Part of a small language model's weights.
Size: 14 layers, 3 heads of 32 (1 for keys and values), MLP 384 squared ReLU.
Architecture: LayerNorm before each block, rotary positions, biases on query, key and value, untied embeddings, normalized queries and keys, hashed n-gram embeddings, an embedding shortcut, LayerScale, capped logits.
Training: 144M tokens, 4887 steps.
Each number is 128 + 32 x the weight over its row's rms, rounded and kept within 0 to 255. Layers, rows and columns count from 0. Numbers have three digits each. The size before them is the row's rms in percent of the matrix's.

# layer 2 MLP down (transposed), 384x128, rms 0.533, rows 77-282, columns 32-63
102:165161144129103187139135192178137101081178139140145148139125118128135117083166142166118251112086
093:157125169094122181157100090087156114172150133134173078097096138071078125108105107112095083192156
103:145115094108081097155087098170146177131176110111134144187147120153135148104103148167180084136152
103:120073096148099049092203166053134149134172150134118158138172044144141153076156138132122192145093
100:101161137039081159209115142112122121107175142114095166137105079150146161147150084095156167098158
097:149141096214169151137110135113095115129165106135130106150121122090109165137077161161133090102149
082:094054106114101157154109098147089083113138100091133147085100122151098128094091097135192099124196
099:134092120147128123161157087156095089133132089090124119162211140102143121133156189173125109167092
096:095217127139115111155104136099155129159127135172140122112123125133118089168159116076180115156125
092:174143096147168127119134048092116079103097085098134139137177149097105107145106123157107146130139
099:141079149140136165170100193108108132064100158085110138098128105159124114172108152094160130115174
119:126102111070160141107154072160120113105086120163093176146102142097101095097125158156127112116148
108:125120092094079150075064113120196107109149153153138184120143097144205116167160146162176063153100
090:103134101110127139097186060116142151164152156128162091129165116194130099104149112071093175123156
092:088164116118177160147103163111104125072116131152108132097110089114134211083158112135123133104105
102:123118159160109170088143134104139165076135118147136109147156141084090135140100180092132147068132
088:119106147104059107165136168149169135069200092157099102137119122153169059113137127124114120183095
100:092187108098133101126105090140183217104090113133128139121143131146091130115164121062125138067095
098:077117199151143170126167118142157110118133119174074162152135135150133153110105166167161126082128
102:109148126131187139108139096191160142148091141134141077112092116132146123160187161096143099133078
095:160072157151125115137144171158083162195107166168150068127122119070141063109125129179097183143103
090:121171117131108085150134161119136152038143159118077125074202143146089144142100129153080128141205
105:123068133068158157150125104156072098128106140142156130151125122173117134122097172102105167156094
092:196131121147125137158141160144149067054092150077121115134096134088096141174140127066163133176170
105:128116138041171110086098140115109218164146162158170132096189138125056140158155097117154146160092
096:122118097142122100185122112150161106124141135123108101159161110132171166167156136163066132120142
103:152105092124140044136135065198139174137141155155096099113148164190195179143118130127124148095116
103:111158101129153146139140136074142160116173136069115123045149092107124204153154180118116128152149
108:083119087087100109139133186159181162131137136176124097131176165156125178104141200088097155146166
103:167095108141175128122107145104170142082090122131078110138173131157086111149145131106165119065135
089:138087182124094161046156065143138125134112097165159145156193119151093100153155137127162127096169
093:087141157171146143175085117115111151131110157120183058085171128132161121124096126114101123075027
103:103179092149120165172198058158079102112111137068152104161131105147075149127119085131149125141109
095:111129120128180073165128141092159128086116113145073125142144123109195255083139122145075135122130
103:118094133083129119109115174150090189130168107151148147104124174085125120101137121097115082143094
105:162114218141138135165135105121104099097083150153101102124107106132152118111103133159179106159107
091:127147133116141083112157110122157176067140119171130111114165111133116139119114132113203089154118
099:103137124113107146128113104171115085190095142117188158100093133183109193144110111137133102100137
107:121074089123132166174121136083176111102161158126157189100139139147098118167111113081115173114195
096:072140117140105172083151198093179175092124147118099087093102133172148085127107172083137110186165
096:122105165101166154126097143156125150145169137157156114087141143153104131121143115092115147071107
105:171142056191174150106191119120109162146126099115154148205188122091110078128119167131157105139110
100:069115110098145081124100093177147161173091132146133151077149143148164091126092172157146090140125
098:174133116154167116114127080119094101178078126115154089160111112135046146123158176111116149114125
105:172145121152146082176052136128176077131180140116096091138114106154148100132121110124160062129147
108:162140156117173107125125154110092145165154138119162135182139154151137123151108138114088160139129
100:121182075163095188101136096162088120109194157115077118147128180110076066130144148103159192141086
098:199047057120101157071164065101152137100150142145105135147126122136082089130150185060136087152144
099:167122107152129155069101133141122132127083141118144163110031156138100147117146118121093144195115
102:132110112127122123103139134154146131105118154113147166143129091063110098097147098131097133115114
109:136125147159131167085071091127045138157142072125093104155143175152095178106138088125092137122075
098:075090176154141166126109120172098101136130170123111121115186135163151119148109165123101086120108
096:170079137149057168127137134138127155100117114166146159153166132111141126069152086147171037123129
104:124061151110206151171107121089123148135115108165109102078099173166081094101080102106168121180074
087:120122142067073112166151151143113148143136098145107107097127152111190085170124172081078122143158
094:173150147082134069092126154137157140122103163165142103128118185163174113111120130128112126113191
093:115136121183093150123097098159120150152179128165142124121091160084143111133121136095107101154170
108:133174135150061133140131082063084126170141123179079107102181148120116156175108074133162114142167
098:144113177118123147152124176106102114093123110164072114086145158100156113122104105146110129137107
102:154027136072167131110068173148133121112129135061145132091128093142096196138107123122104152097101
111:112144117178119106079103161108164147116168169081117113071118090145134141138146153149102131131065
097:075085096148155116115164103172114154125136107132158146027136140135167113120163158092156145092199
096:208169123118167123141099125036130116148188129175137106123148137145100122146110095150151116081138
102:091126079160131093053083189145139137057116149151179094126140195100148140125145205066115188088060
095:130134112108095184078130116155197154128078127157108146105046130180077087165176117122122042174130
096:146143080102134105092111110130089067109111137113173097124108102129074121129120091110152099204156
111:138045095091158111114175125193123186151079137135128131176141123088127137081101172123131129134104
095:108086113107150134147115186134077167095171110121109121092162114132111137123145096146091133143117
104:082131088147123174129115141172082155143123134105146133113108099119201116075097089129142159112068
094:114092111110092111134155155147118106157148166115102152143054121136106077076146208159158182151050
108:142152142124165127205095144123158130132112140136128082158136125079127158156073139122095129193126
104:083174139103168139105096170149106093095175123103192110116114198095062079163129082135111138098131
093:138248116174174124185122156129154132071149161115155104136149110136130134169147143198131122160119
101:140088154118117104153104156120192117125155172100134112177161121113079102129178171085162073158101
097:104113066129140189103119096148134142108124128085065121097066131084161137073168157127088158083128
110:159119144167138110134147133102108160078180097124175169094120171095099128141074088096143168167121
098:167107097119170141147105156100109123092187109146094195148151192128117082160177144135097105113170
101:108088053154108132133129119157160183032130109149110167110150105119140152091147133086123135165148
104:092156130110143114148109101153100112160081184130045133103144134123185171176100189114147096138166
101:162141126122103136093103149121139148132113140135134056097144146136119095082197184080138062216093
113:105125133206133134137115142140153143062169136101102134107121144144193092112152121118141072169123
098:102130049089091140069050141156157106081164098115067151119087113118137100186146107099143114074143
099:118147155172111172102042093087133142167157136104168160170151135159114128122145170177124168106132
101:117142095151174116042160136059104150150123137096171145169082107161138100110167132140109132107125
104:117167153152056131112100170116090155090121083162107117160143103105110155082118116103181123085155
092:066147126141199199166169106101094113113125094126133106138153087111162127140172074152115099136199
100:127131183099127125131128094145182121054144090056109143093157102124152141197129170129127157150168
103:142124045134126114155163134116063138086151118165152182145079123142126181140045148157129146115101
095:110136165133069071129129159137155150172187142183131075147090162169158098069144142093101100076134
093:109142126119113137111105113135090113112145156128106135120146116140207180118125133081114138162127
104:134112136143117195132131094125169130116158110086106104146125091138092100162161199124141105108107
110:163085123139114145084105092114111175197088128105108107157166107122148158201116135161142155126123
109:088114156139092163145110219074163097121116107124128134154160097125117096118124123188147088096136
096:038107104067136106132158130122108164106146176169145132111156156170116096112127123099067150105138
110:073132130122158127108136193148107119115100120173133111094090108109194179079175137137134120141182
101:153111136126119203146067135116088147129221109164100175158143092129130168146148157144147092132100
099:096076115082060146128150143147103166133122090193111126129108150102165125098137110077110143127121
099:123087196128155090108099133102081127133154112099129138182119160128124122117176142113102141144120
089:108162159147138163113160158096141146080097162145095088121146147090134080089097159015121094176137
105:077116164109112117118081113124119110104162086096105129078128123116167164113143182120127108155161
101:117101114157155153065170115151147115072084156157127148106121126088132177050183127128122044106134
100:109088168137146170218112172141106125112094113083071159158137104131101107138147127119137088135130
096:089094100101158146162122173139156148164097130113138127165053115158147160125112088093139153171093
102:142063183154120132173140181094110117130125120079151110100124169095124135060112122158120145128129
093:108105153181157162152170102131069118107060152186139094150102122149133171197111139177077156084174
108:155150101141123117116137129192158128122130122080115132157116094126126193144075137139108193145114
104:074131131141126125128096132156136131098155156175104106065120144189150108142158180086177140106111
097:077144118130094089137173096073121102127083144088140096093145109173163072150097147105127177146130
091:141155136129213185119132094175119146160118155114140085097137117173101132108107155101103094121154
103:086130171132129068093132102128125104110136137113098068097115150094147148100144154145141046097124
095:071150129170126132130110129103082071123108094126148157135107113122107083078120172152104153123107
103:118127132158132122084124116081103154204169069093117079129094088144143127202117128092128140162141
109:076115141103104093116113218124139142177139132148135100102110132160160110152100143095147112100150
103:187144122069079160125107111144130131095113103148148140153127160124125133102129124123122083098181
101:092128159215117127073139149122140173157136188182162059169189166068100117126081113146133128097090
092:144142153115119162123096137128099139100151158089092061111079163115100119187157115087114077161150
103:168111145112171098142186134166180164074152125104114115131130116126185054170137177088137160134198
098:108112119143185107178103216130170085087135174167162058108114135132071176108071097121128108147127
091:081107128152164130151118082092060120091136083156134144099131086153109225135152142135139179153206
097:125135051120088144103148160072163110216073179121082097130102100194148150126120097134171108104166
109:139129141147141158174132153119150147125117203153122079160138090083090084124089139091133115152129
103:102153074162128140084082159197136083161079111090155126117116122115143154124077196149138103151101
104:156105147128156170128071141157140071143137048085076130137119138114147116120104146140040145071114
098:091080055114106156130151149156153087136055125124114104134164162129138102116074156085146086126147
106:167110108196108100142117161163149146150127158127117093184091187153179067142164161082132101119205
086:062168104146138162124149094145105176116166134153110106157167118141121149100113144042131131124160
098:092107128114104134108067200153092133066135182101155148154150176200178120157146111130089097095131
107:075129105116144148161054142148184071193075124103142132131138149149156167070150132163123102136097
091:062167163123144149053132175134132154129114121118129097139170111088114122156088068132116098147126
111:152112119086159128125115085164121107163129150124134117126078131179154152107116170126167072168145
103:143105135072097125164186151167141071088103165126107107089182180171191165151140079128153109102140
098:075163131092082083145068168135112126137149090105091121149172105203169112136127081071113119123168
109:153155148153144123209130151147093145141125125091123157087120168108064129105095113178105121128130
100:125131124144142166132128210155119145132096153166147144129075156100149104073165131106131102110135
099:135138169157219148151088163139144185154150088174111116120174132077129088105152089131145101085187
102:196135114160108081104095114100130078090157106148127132136107116132111107130060129125143125114111
095:169159111134190092138099160144099136112096148132118134087149187136165154161135121069145109099118
104:220112117115150104132108170117168129148130090100100171139080147111112153142083104132121088130133
101:084172130103164118122131143121168134092136203136142112106105125157132167093075082081135146092131
098:135101142126146133145175163099100145099154070163128071164131124085100135104168155145115096094163
096:173161083112144181120099133196116113074120131169111122173118091172060119117152141139155169147075
095:152152095117201139153182118118171120082113107088162146091154136084109051138086144162139108129111
100:181094062081079185187090082155082074104058129160157143131088077083095123168146111154114099088120
095:103166119087129149148121059116126145138152127123121144083153107158130080182113171140124140135133
092:077164121155154087151146145083132170110158194146104066128103074101137153108207092101136174164153
103:089121086148094199111113181143115047129122102129069179059187098118097124143124144132109196134130
104:146106133145198085131161161147139107095099167159199087141166175144169105125167128170123129050173
114:105116144150067181147163128103161183107103111080157172120159114106119169147133187083139124090104
096:181154139099127102165179065143065086142102137040126187109152066077160086133070151125167139133155
108:105120137177121140140155165207142123130139100039207172121145120176099166144141159136146164067080
103:087164140124123134137108100143151114094156050071141119137212138095138107130160140201106130126178
099:116114179163160162091129157159077057159117155139159139188157095122135158130141191095111126166186
096:140126124135140142081139038184098178112173137120137124140142144109142098110111081102132134118135
102:127147103159166150141111124124140091134167181074135140195121149134147155097097126112130125095154
104:163059079141127103128082103130139106132127130092127131138128125149135118131171174129143153135067
100:157149115137156183107212125142096135143114114102078136134115170083172102116185163139166150125100
097:098117114115142104132107188104149172080154107152123183120136145125169109135128177106105145096205
110:120150145111111130106164164169095154119156111155142100129148097074131114144137209158083083124133
098:140104106133140155147129143106143133109134140140116159145097108121153182065137156154105111153130
098:155189119120117152114132119110164151184066094127073096179112141052093087112088153164133128147153
098:127120175191136102126162120170147127106127108121067071112134180146122053086178129064063130103173
103:101186132093159090088104142194143112109205126139098110159109130113123148097163117075115156074106
097:111095142130126109140132151155119114088122131106093084157114093124175142108141138093122172182123
107:142165149172135170131145151105117119123162127151125125152093176120169071139106117165105095154094
105:168094120170100107110106120075126141047104069114122160114157161119154084102098164162148165166132
099:166106135160139102213105125157166102134144162151155107117130097114169103188152069084175166142077
109:151174127146161104116115111152154180168151167154132098215136171143146087119068076131199076187148
093:157186125116111145112135148124099129142120139117043110138106137167140143112146170077110086145170
108:065144149096138139111160232164146133112179145143128072093109084130138160157136140086165128116153
101:107138158147136084181134167130116166137119178119088100062131123210129081074114144112115163127143
091:117160108132146132132136095071131110138129149140129089079079132131089111141156115072111124153127
098:096158139107094124136126133062100083130098100115176119139124133132071165188160086089117098108170
097:121117101117127097170085106131171075114098079135159134105173111182085120096080141134116164181121
107:127127100110135056141160112170224124094106063129137082134111110182118122177131153111120091096131
098:141199125164111129133151099102082188122050166131119087141124164160121106079100123132146097128150
101:078148115126191176138102121096113114125170148106116135092150104154140207166105056156144143119132
101:159123166128118143122069130116136077115107142188094140118215144096150105102158126189108152098195
104:114149133095128169142165186109119133094158077128070131149117132100139062145133080096140101107143
089:093060117150130145170138123165125141066135122137137104122120133160116130148127113123116096187102
103:199117138218180165130114088162118192114148110066093104126177133098088103174138153164128146146135
096:175109167080152177101118182151152132117123113081087116131152126135160132100169156115094098153165
094:125175135119125175128122182133122120113120157142118103118138083091101111074131079113171085150173
104:110066105107157146126114157153173144080096101116168139108114099136147112091079118126138151142122
094:128078144132132143096136115090114115125088194144146098117182184129139140124101147049111103132084
098:129096115162133167110149128101141165144134139117128099113131131097143133163082158108102168094144
097:102095124172106156110188096113114074108139102093137129141100127112101146122158045094152150096092
103:088113102144171184116091088142113130134140176139107082146136133128145051143106198080139111170148
096:097148090094061152163167134105101140128169146192067122142091102144168146091123158085113138147142
111:132160129124127176150107190122142112096151064090191085180109151102113110085079138082087158078153
105:133088117098122107132180153108137093118129117158208143153128061123141160178112119170169141111114
097:115139125095069113144145194089173150129125166096166120149088159092107094111177148103126139108092
096:100125166073131103172151087115095163194125147102118134130113104137140110154132127074144138087141
107:114098128130223092138120145125178163158138082139154150137194108066118111113134068116137137199110
094:112084102119163179117115113119144166096150071122185103150088148145148086142091159112123096127109
103:175123100118013123108164093158178101079082118150198123100114130148102155151127145166172160113115
099:126103126214154113121088129151120163158129124091137040086132158151072135137164141129102082064112
094:151174157135111145115162121163117145056099132124162135108136054052140143109146133163123089104126
105:097118189128113141146103179128163132200152175191117142092144140119161112108111116111183119132136
096:172106154137193062157124093155081152128157137150127077107126227157123104152138141113110128153155
100:130092161096058093094147144132131134127161172100158087165130145146124146174132126155153184141128
098:087136177161109171088156102117081176137164164155136149140177171110187074090120095135139150076155
100:200123106118179133142095108116170161128183084075142104142112061148122159148155066142116067167158
100:114141107118161119060158107158172145114164088117072089126128123129147149131128109123134178135119
108:140173113086138161058179125113057137078101056114118183105140151109107194118124106149123158115179
101:125160098118076141166092102063114146129163118178134158138084110110132181090125109145118125126080
087:145146176128121178152138056128135127138145101096115131088110148115160111152125119127100178150114
# layer 2 MLP up, 384x128, rms 0.319, rows 78-282, columns 32-63
088:094147132174105143075178172133091115114156165163068154083096118160161106113131131102072067089164
103:133200114168099171122172150021079156145116104151203141154148108126109065135128109093139137131117
122:151152107146101085118192157077162149195131224083151131113205130151083140081131133175088148125133
102:114118119091105094117154192162107144119142120117143212144115114101142140122121135120139187116089
103:127128123060118138161078106166144135122135134118148125104155099142111117165125110158103160110092
086:161158129159080105128105130187152126131117140119130137126109177120135126153169111084173178080115
094:087156135160110073175167136135153102129062146146109122096133166058108126126144087129164162143094
096:095169151155090109178107121169209084145143119173093099126098110147092116149102224124137114151090
100:087120149065098132096136174167114189118184147212166200106115096132104136059129144097154102067145
096:109092098086138147091102121112081117109071150146107149134162096114115093131084123116136126119081
129:158144137097102146130088086087088056126071145151118163142091131076061156154135151155145127110157
115:162155112100109117106129129129157158136132134167073120108148147067183088129128138124105099166144
093:100112156048121081139122145178095087135127125152191084123046129118142107105097181121139075106154
094:128145145148103148162173137087128110110081116156155102137077124080158124104137119152186124101145
103:116090137098091152167158123090129076140146119124080100148140181183116147140075149088099148162092
091:145123128117128111132112104070124120127121184135138141140172103089104132167048123095103097172096
097:092161138111119074148133134135151154096131077185120176116074161152117118121139164120157091117158
089:162156126143098143123065124122115117134094168142174160057170109141084156153129101098057127111140
109:102165132166100102091107127179145089169142168133120136183077119157123091175149174175130097202137
091:127100082114093122148138182093081164149105160134133139114136141153084091069085092133100099138131
095:088111129062112135107095167146110078100104099145153170116092101113045113119123133173123090037112
104:157168130175096111129134162102155081107132098118177171086124180103118154153125130067126178113192
092:084060174097136120065143097176161070087126168146109130089108170147105127107091154065147101125110
103:146125101129091112088134110099189156116171065122101157178186138124140072125093140171084061169080
094:103140112170107134120093116171116101164097074129105073104105163120183181158128138137130167130134
107:202101108117150065121143100146114160152118189147105128139139169145147127154154143106114153134124
101:156137149115134139099101105111137158188104129149173134107110098083106143186046151064153171134106
098:154061130124161117087127124094137161168097114102079162179185141120155087130115166151057172138090
107:156066137126118061179117082097165158132155135111135150113091129156059158163069132082149044095132
098:066113118114123162156196119141087114097140144108148139082158158167136127129124151108127171166134
093:141133114074141123180120150189109146115106017133075149163128145058129098103134157107156135155189
109:153116071116060131131111165132096123136121107142086094121142109117113116133118105138152110091140
103:131153106126138063104138122131129198090099104170124175138107133091168172116158124146146139118103
105:155138127170100095183069174121081116103120087115091125079143143120143128221121136142059155189143
096:178080100126128116101121097125129125141112188104174120106133105070129151148098067115178154120086
096:102082146121131126104140099132081171176146154143164162125183135120151097110103120186117098076161
102:158167156099175124117149152159165136156128114088144102124110138108166114077123086076179135124124
109:130107110185115149129131156109129176130099135105123163138183113133107100138096147116135153153082
093:193123111136101085109085123071145110115196103127140137103092128100142105134144186099134123126099
101:148186168117120115186188194125143150093094113149129145091102138053134172158088099150139147122139
111:189100123166121125133190128165096140163089122099199124169133152107195133151134156065177177113072
095:079128132150068123138083112068174169167069119163133103178094175157139158109111176087138169059141
099:131083153149119118087180196133127156121108160139118145093126169138124093066113151138126151112156
102:172138142121127094147153152125092151151189084166136179138147095165143143132150094153133105083091
099:139127120134093131162107140121149143131092080156162105134108178108137146086131148125128178167143
102:119147181157126148110087149104116136126139160129137133065083163170144143109107099142141140122101
098:138185063143137116087066141139084115120066118115094088111115103148142099221110157095134052156069
092:109146124099140140130160169119069113116158087099077191115148136163122094136063136089166122074173
101:145149094126130108135114159161121154121129093131200165149117126150153183164122153100200160123135
104:137107144166141101135103148182075120166127103092142102144105161092123107103158160147141080125079
095:121147135107118115146162134095085143107156155109110108112069100109078098081129093093125169137101
092:120134128140082122148164133050119118086141149119134125141131090101150154112141051140164111039160
099:139090150096153092162121083115129103147114090136170091124116172161124125093085102117139160105083
092:142176106104144127117158164140125114083068124149155096072109158122140127157114113090165067095159
100:116142085105140151171092098131104097146156127090129097082081119169143132112132102119079079086118
096:139146119105118161061126091164117197118151073105119126113152121152129135111149118127088167089134
101:138095105140094109157147035147152150097137130146173127118129167113085126150092184137141166167109
101:169138152130081100149114161147133129149102093149140163118175130131159131104166112176159066155120
106:133146112075129097059104132140186175132132066150112164212118052118087116130119114110094101075158
108:122142086198096077072084158097154155107172160122067122103141162134143136143118124186115141144036
099:120178125123154069140017151187118088075147112122129129173158158129098140121151135109144169089136
101:162069161165098132097098163180160149177176124120130127125112152116127143164158156144083081070078
104:150170059095133122091167126136152193081106104116082147074108114141098107071162130106142132102115
095:107096147175097137108122070092066105149220173127152104105183179116134136122091124123131178046109
096:142049199108093157103089126092114119146127114151096161104078134189152106116118173112134108097169
115:124080112172097171095144163126141072130154148165081155166131134144129132134111134056112085122144
101:176069195135101134108105158147124132108130110140079119119141157123042097137114158141130121096129
111:136109138150070123081106121219115144187108124114111113109159133112142134122125120190104136156123
095:124121130100173119126085133047147166080071116072146129153134155152104163142022165122150156096205
117:155123119152125092132117164193113096191026156101102137141099125109183111144138183088075178105093
109:126112138155128136132129078102167069110136156121135077117132196151072115169124117143103155103095
089:122132156075078113106183146105134167093124136148114153139110116118108132157154090116120148085116
096:109146100106119066131068141148076119136066167105105175111146152123125177182138149105114143157104
094:184140173135143146105078120130129179127127150176078181148131125104106088090150136112120145131155
107:124111187149087102158133090082121133120146098113117113159086166073141118123135103155166144138114
094:130114119089138132154132137092156195127107130150097135159125127113126091130142120102118116118090
095:155130092122092113108121110145174099099227128153121150144137108118183161089142157126131116140131
096:107092119145147164126109107132103197191085165197121136158140180207138078142129141127156104158171
090:092119084128171153092151183133130121038173154138137118163125117097099108125095089102129132082127
122:149101124123113083102125154142105144115121120144134122096157164081184112136092099116156155095112
095:142149135181173181128076133093135178130140099111128157121148176125131129121161110097130161085105
100:128101145094117084111062133140131173177143090140185221165121076133069120137126113148105080078146
105:141170149133079092098075130097173126156184118105123100151097148127137134138170136199085102152106
098:120127121188054101132155168105116136154139061166064215149114133133139115063157161166186134156107
081:125129199135155105156169110077158088077121154139170172153110137148140223090075101150116068125126
103:166120109117150157124175140083146122214102091191135128135126122027183075127145145108153108114140
109:137114102085089055155138147072140122142171227166128097112098140140119124156108091130160131105145
101:085095103114146114149133108121098124133122129103124085154141139099112160201061186115118087177130
097:136099143075134115130135176064132112131143166105119156165079129154161153112089128096092151137114
101:121130151069101148138095130108091172132151092154118247164103125068109074138186152170093085124081
108:170113108166157145165083125132085086169176139112151149181095122154140096206139120139123071166078
107:167124154089149110110118120168173082102025094141195144076146092082083108114132127125114092084093
090:150166205113140100115108115091077140156138168136175180148056134205101101103120110132187138086141
101:146114133128131159142120132121139094092162101125150127162126167049127171171110168146126157140114
098:187125092168073141151135152124167119154191131161073157195119116113166157084089136112200095079126
098:161118128142057154165164132129058136130182112142091105113125167175159138119120109123100106129128
088:094156068119154147115127161164116134122097118151080203162109092128124144087105113159145109093203
094:135167134112126102073119110043151115075181154113169114109143135087131069116138145094143108191091
100:158086224111104108129150121129152114153098128112162110136194161118142045154151115130141157077130
103:170114155126130130078129116151123093132069173161190161177097126084157130127187111141123121119140
104:131141170124112116095140166164200149077117138150135157140171135083145112177107147143098153062129
103:141182215089114141152100149191078149140098126087118167185159156125142096125154162147115120127134
104:118099184137088130136107167165160080138133130079134118102107151159127140106158115171123101120077
099:158084171129112102077164076125129050131135079181136146213116142155137207083099144129158112113174
112:139090217114101082059167131125153141162192124113089154091173142191121124102129101123149108142141
106:105085163141149108146101126179118050135163130106127140120093144148139104112151173139052163129114
095:143118200113076130122096102179127140132173119148141076130053095196076144131106181145129149136118
095:152093073063101124128119139119090143114155112098135129154170160156143122101122160180105094135134
102:155094091156149095145149130134150108143133105068102125154120121186124119151154179111125120130120
100:147168175049113138078121073115178129127147214136141139101153110160131111132132114097173134110154
094:139097140126122101106092189147141167237118168124137116117112129133122115164139110119096157172163
111:112079141096086104157101154146170170235143136153135134086121134151150138135077151067127140030113
097:136163107134072138151112165090144124122105121116167129158105129108151126136132142162068077142136
094:109106150174122118102142160087186185120116107120126102117153134070153120197165125157150068123159
090:173163092150099114085096117101125147161109105183079127082149134163122091152058151112117144128112
106:171109075104074129161142177101090072088164105150104112128147086155161041150161158147136154122074
098:145161118118093145118191116053118133111163153068128118110130129086109068120124110151142135181083
088:144151127113109086107160137125114100119123131174100175168081159106147122097130119152195166094150
095:129120115127144138177072132167170146108108109114164179141161168094091093147116132125178089145117
111:174110120178138167129116178078153196155096179134066080103183135156118069114084126123096162095084
104:153098138154114082147090162154135103151086107143091069157111125126122117142078162153118109104159
101:105119130142099143200121160127129124081184135148146183135108112108164120186132165180118164129108
096:072130124116099100071116224168117124167131118147144111117142143154058118111143152180119154114134
107:155123068127133086191095150143100090089149143162111156204138140192111101125138189082094128099072
084:112190177092139129140091141140107132115119110166145151140031093142084129143108143082141061103124
100:167129157151126101141109168131047117095159167109121141127141145172148107142073136130051161120144
100:125152055113106186129073185171144127137042185163143136113121168173119110124131172161142123161138
097:119166160079112115122146152149104159151188129188146154096095136179154097120125088108097204111103
111:162132129110091146155107222136129161142110132168169145119074157136145085161199178064180138148116
106:127126116110110089132204122112108111133115209150120124078127110143127128142114074092162115115149
092:101159202117143150157113105111088140102089125169141187120135144067127109153121055055121152158100
105:087129114113098138055107094157110124144148097098115120097181107104159114121153146164171104103120
094:101172107127142122139103210126126077144179176139160134129118105129131073145076125115130180146064
099:145063128100120101128094076175156144199096189163101128133101138086103101107116157050163166109133
102:146158159150119078135089100092123098100072165167180171148106179123118147131080128152123111119108
095:124076102112091163138134117117085151132165076122143106148160120120098062089154139155133155168173
101:133126119163094067167140149115143105124163136064064125170116108088141113119137146141113129131126
099:124132180106080143140090100169138107184101117058152131219190096190139121092104166136133166097140
106:128122094135132097176160141070124142142149115134160144085115151150105174085167090095170101114051
097:162155158131075159141146119126134203120155074106076065184181169137109156150159138106080138111098
101:176142092153089143095148148102126125151127120140138089181132155165152073100156138154109121112113
097:117133135117111078167117184111101145160048112111075058100086133138056126158139138111209174100122
090:112106074111056106163108115164177146105147100160111136132105157135160104189102187172157146152155
083:140137151064092060150129158122141091136153145128074073145136131166142108043117129116105160172145
099:168180076167154110086176130064134095148120115134103162109196159116151165181068144105126147166113
098:134152135136130100139155137150205190139128156122160087097128083187147140161136090166075099112097
111:121169137123094138156189157145140151126107211132125108104091161115135170207085113119146116108087
093:156104109126102125105155112133110163142131148061075113158079136109204099150073169121211105144120
103:151135210137139110128107144164200129095126122133111108113159200102112117188086154116123222061074
101:152113131110145073144148132119107083111132138118110142185186201107127061180117184187153152126140
098:157198145074129115130112080113121134125109081203051179135128157119166127151081085124156145095146
094:115120157076071123126185098136105111130160098095140153173176100121096096180081141126168176136104
100:142141142118127096109094133117070090109097087158113158157083169188124094090157138135135148172115
099:086093062117087181142136157126090065155133125210151180093172147127110115055102138178104105126179
094:113107154066124167139110130096123170160155071141097163167136150114109068141094145071142157174136
103:128106152110140077116164138147130153103095145135186100171192149133087140138109185115189115161089
113:170169139147118087125163165137144108148127095132132069179108144111192101212104185109111125141073
096:178107105064139085139141110097126160127199194103092124147151140109152152145117111080109114144053
096:173146142147107143138168100143119136164142165089163146057134141139142160166136140105109161128114
099:113121195173100148122102161062111118103142145168140121118118121125099118107150085131128163137124
100:133154133081078092124139160104121122202117122170136101124138110135113143125169153074101106113073
095:091069151075139175139118132106100143090095139130126150077120177103154128176095104117120117107130
109:130111130143125119069153103140102082170181147112164152122109140129082086178064115175090097095144
108:192147110141083117117121128102100126167154146171112174164120149120166126132068129083136125107143
093:125129127133101097098166113093077133090095157126147172091128167127124162090146163168139123171186
102:128171112190114102110129101123138163141135146110134112218111170137160096137104100093133034137098
096:156153169155146131104134102115132152131135107163090062129154121125077134143107076084085133084165
114:097127168048094153132134175168103092195100128124093126143070075190129098161144124138087107146175
106:127113123138086127132107119162180154100145180149062151074092101083129087107137117170083186144115
094:145127041153101143090094153119134077146104193126106102091103149114150108104141143114139089101152
102:114110130053133094116119131102159090122126089091201172139099114095103146186093109116109058071154
097:128091073148108168124065144118147089114137125126126129097140136124095110168154155131185187096133
103:135100099133118110146108140131213172139102093159145081147074142156160057192093141094118078107115
086:104138117107092080126084144178098107126139080085106126177077152140096113089146170109171101107091
113:100076136133120155139147114099198109115095161095103107142145119129139061100132102131121155096100
099:173102159150176161129108128069132119167151085121136158110155147111124098126156106110106141086136
095:110127148139131126122081124104096117108089140089108121149130157130115096183133126129120142155146
094:126113209221086152107124145117105165153123116144195211128135122156140104174075156088134106134111
112:203139134143184129181089116126127077126143118102156045168132146133091099200110095149084107135091
088:129133160113134123167121106174175125164128127100067096178117103129153131124146114113058133146135
090:145113094152157099133132091102185126074137141163155151135124134102093128112136174075120122096123
104:125124090154132119135108151174098118133130166111078100144150154147071120105094126108176168136078
093:180149118117113112131120197170118156123098074102156101114056071138108145121157084137184150122169
108:113137087148125148111139189159147126149110130111137093118092135090179118195158119100103134122132
102:159157155154129135162124142162136122112163119179090146120140146104098150114106146170109167117140
097:155141118110113129134153152139110164132161089122130132114149184194049127131168185140169140165130
104:114100180085111156093163110138091169113089129102098179132139180117140122132113125109107191080074
103:133136127072080133089132151157167097162140130064157072141091119156102079167121126148062105124171
104:127110104107131150093171103096140120129192154124130186131149153098137146131133124159131110097123
099:126069094064116150145139203122098046129146165106094107129130133137133110126123118139139121100127
091:159145100083104139066147076183168208099151058092111121139169193156143143109095149161086203136172
116:141119098168123086178078161084128115180116193104116165134066172105163072128164122051171123162149
089:098176126148079159152113110166158146146152101157137137161158173181099106121157097115113129158112
094:133135126125162072054114150162136125149077106115131129156159096112106142114100110100104105133098
100:088065145030123097204137181073065170120112056159119151112129117119073121082110144126145091124118
091:110095132075166127097073143122124126175141131146125149143160112113070112140050054127159118089133
107:149097159116123164110133121150143099117179110131161100143137175080148098170143160111138058100112
095:167131100127140153119114201128144178126116075155133129087209085171098150092121117142179134128166
104:149105191138141097102141152143157160136158152137156140073097216119190088167121138167095125107165
093:095088107095153102138108091143142088127104161123130150111117085120092108181099161165089145144114
104:145089161115068080097094150129170143137156031118067059166116148141138148132090099149170098134179
104:138082127127148083070155128148125165165134140107118103190109146082142064125184133133093115117105
115:180175098073096194140097096113104120131100162140115140121150090101069180092115133144104052130124
100:109147110138127128085093172123148157169067069185133102121134149127105140119074140070131067148128
096:120060122072142136166170143171075155129137141082067073145121131145095113131124109163101082092163